Each number is 500 + 25 x the weight over the matrix's rms, rounded and kept within 0 to 999. Layers, rows and columns count from 0. Numbers have three digits each.

# up: layer 14 MLP up, 512x128, rms 0.0347, rows 373-392, columns 0-63
# down: layer 14 MLP down (transposed), 512x128, rms 0.0313, rows 373-392, columns 0-63
up373:544507424534576520510461586514566519512468458506518477448494530481419498478432512608580386496433605560456481682436492494562488490379464680561560455549419534397551530451551507522566565525444461
down373:563587600468453423574449565391516522502512472434571584482540477393579555480494378471519488429533571451541503583576460651398603440517667507524462564459475556625558563498492518538619499506446582
up374:498501499501499499499501495501499501502501501500494500502501499499500501499500500499499500500496502498499499499498498499500501499500499500497499498499500500500499498501500498501498500499501500
down374:501500503502501501499502500504499499497501498501500501500500502498497501501499501498502500498500498501502499502501502498501502499500500502503500499501499503500501500501502499499503500501500501
up375:489387458487568625505463476575507462413497573509419486442492576659433541442573631472446470493410527550566496527501452612525478518375491452544525595547546475610418524559422562528506450490423539
down375:389536434452440497327543452591531610675487517531531408553531542481430505351625571404538519464599503438464563537490459459531515461350474426531402507523666548552514519543482491548422422563556467
up376:499499498498500497499500498499499498494500500498500499497501498497500499499501499496499498501500501498499499498499497500499501499499499497495498501497497500499499497498495499501497497498497498
down376:499501500503499503498501501497500500495498497502500497500501500500500500501500498498501501499501500497500500502502502498500499499500500497499501499501500500499501501498501501499500501499499501
up377:500502500500500501498500499498499501502501499499501499501497501501503499498499500501498499500499501500499500499501502499499497502500500500501499498501498499497500499500500499500501500500503498
down377:501498504499501500503497496499500500503499503500502501501503498502502501501503502500501502503503499500500499501499498501500500498501502499498499498498500500501500500501500500501501500499500500
up378:499501503499498497498496503498501500502500494501503500499499497500499500498500498500498501501500499500503500499500499499499500501500501499500500502502500500500498500503501501501500498501501499
down378:498499503499500500504500496499500500500501502498501502501498502503502497499502500499500499502502501502497501500497499500501498501502499499497501501499499497499497503501501498501498501499503498
up379:499501499501502498502500499500501501499498501502495500501501501502500499499501499499500499501501498501501501501502503498499499500501500500504497502498503498503500501498502498499500501503500503
down379:501502497499499501499501502502502498505500499500498500500498502499499501497498499498500498500498500502502500500501500500500500501499499503497500501501501498498501500497499497498499501502501500
up380:502499498502497502499496504497498499497499498500501500502499498504502502499496500502499498502499499501502499502501499501498503502499499501503504498506502497501497503502501497495500504498505498
down380:502503501498504498504498499502501503511500501499500497501502502502503501500503499502498498499500498503500498500499502501500501501500499502495499501500500497500500501499502499504499501501502501
up381:500503500499500498499501497500501499503500500499498503499498501496499499497501501498500499500500500501498499500502501500500498501502500500500500501493501500499501498499500499500501499503500501
down381:502500502501500501503500502498502500493499500500497500498498501499500500501499501499501499499501500499501501502499495500499499501500501499497499497498501498499500499500499498496502500500499502
up382:500502498500500500501502503500500498497502500501505501499500500500502501499501500499500503501500502498501501502500503501500501500499500501499501502501499501500501500500498501500500500498498499
down382:501500503502499504501500500495501501500500498503501499500503502501502501504502502500500500501499502498499499499502502497501502501502501498502500501501499499500502500502500502502500498503500502
up383:499500503498499500498499499499500500502500497500498500500500501498499498500501499500498500499500501499500500501500499500500498501500501500498499499501499500498501500501500500500501500498501501
down383:500498503501500498502499498499500499502502499499500502501498500500501498500501501499499501502501500500498500501498497500501499498499499499501500499499499500500497500501500502499498499499501499
up384:611455582470455634462528459602607524452421509555347613534481469539427534574402533483558514524507460491572519503430522585435502558413381617552500423530532472499350489523459514537462442496484436
down384:450528454445421492511624430466459534659522493538529507524602459407474552446523592632424447480451562369417392546612536540482613482412583489566480602375563479501557575519396475545563481545573528
up385:498501498501502501502501498502501500501501503504497499501499501502499500499501500498499501500500498501500500498500502499500499499501502500502498502498503499502500499499500498502499499504498503
down385:500499501502499498497503501501499497499500499501499501498499503498497504499499500497502500498499499500500501500500501500500502501502501502499501500499499500497501499499499497498500499502501498
up386:475551529489512521490431582747413416479408382554423445418552357517495560419633575472404485655571492452554521440546488531553420534462477590576456539456460441329487522432550493627472572641543395
down386:505430466473499492470557467425476478429512531539456546502585449486522494582388545517509580370540516406521538401599448554499543307430672531395504362544515536580526470471473508535453567496612487
up387:499497497500500501500498498499498497499499499497498499501500498497498498500496500499500497499499499500500500499501499499498499498500498500499500497499501499501496501497500497498499499498500498
down387:501503499501502499500499501503502501502500500502498499500501500500500502499499499501498499500499498500500500498499502498499500501498501501500499501498502501501500498499501499500503501502501502
up388:464533500466463571527518417501532573433517510575442578452458385432569546656367569438597359610444512594458589517513463564478430466515573649532439535582500446468560536489476499453527473560455522
down388:407488469516551511502508685531604525492512428400664447626574553621506549432511482500396545524555506538498467648378408515463567543429291610543450541458506406486553485548512554313508492504521609
up389:501501498500499501500499504497499498498502497500506500499499499501502500497499499501499501501498502499501499502499501501500501502499500501500502500504500500499500500503498499500499501498502498
down389:500499503500501501502498497497499501503499499500502498501502501501503500503503502500498499499501499499499497499500500498500501499501498498497499501500498498500501502500501500501499498500500501
up390:601484472503385476503475559429419531466473541376481522449589414545417443547433574544563472555535563580479538427529518488527519486577378411490487427611485471421518474445483493550618426534475528
down390:542543553551451392475663393483447562483453622548515491643432349392516436616576515556537615409442490529509431539499492404494568469483496466598551567565628532530546456357379566518411475529550501
up391:497501501500501498497498498499500499500501496500503499499500499498500498497500500499497500500497500498503499500497500497500499501500500499501497500498501499498499499503499499501499501500502502
down391:500498502501500500502501500498498500501501501500499501501500504500501499499503498499501500500500498499499500500500501497502501500501499500498501498501497500499499501499503497500501500500500501
up392:544277622351446497541480516514387450464539521565519430604408478434600618458545365504547501499458600462460571499434359472653638477467498605613407421381471502458528557412369542558497556489552428
down392:608574414594310434449545446471514488513539559572397549563565423529526454587546584478559585531552536474572437523486441442518481513393534575392414501448601489579551446425473562513436505539465459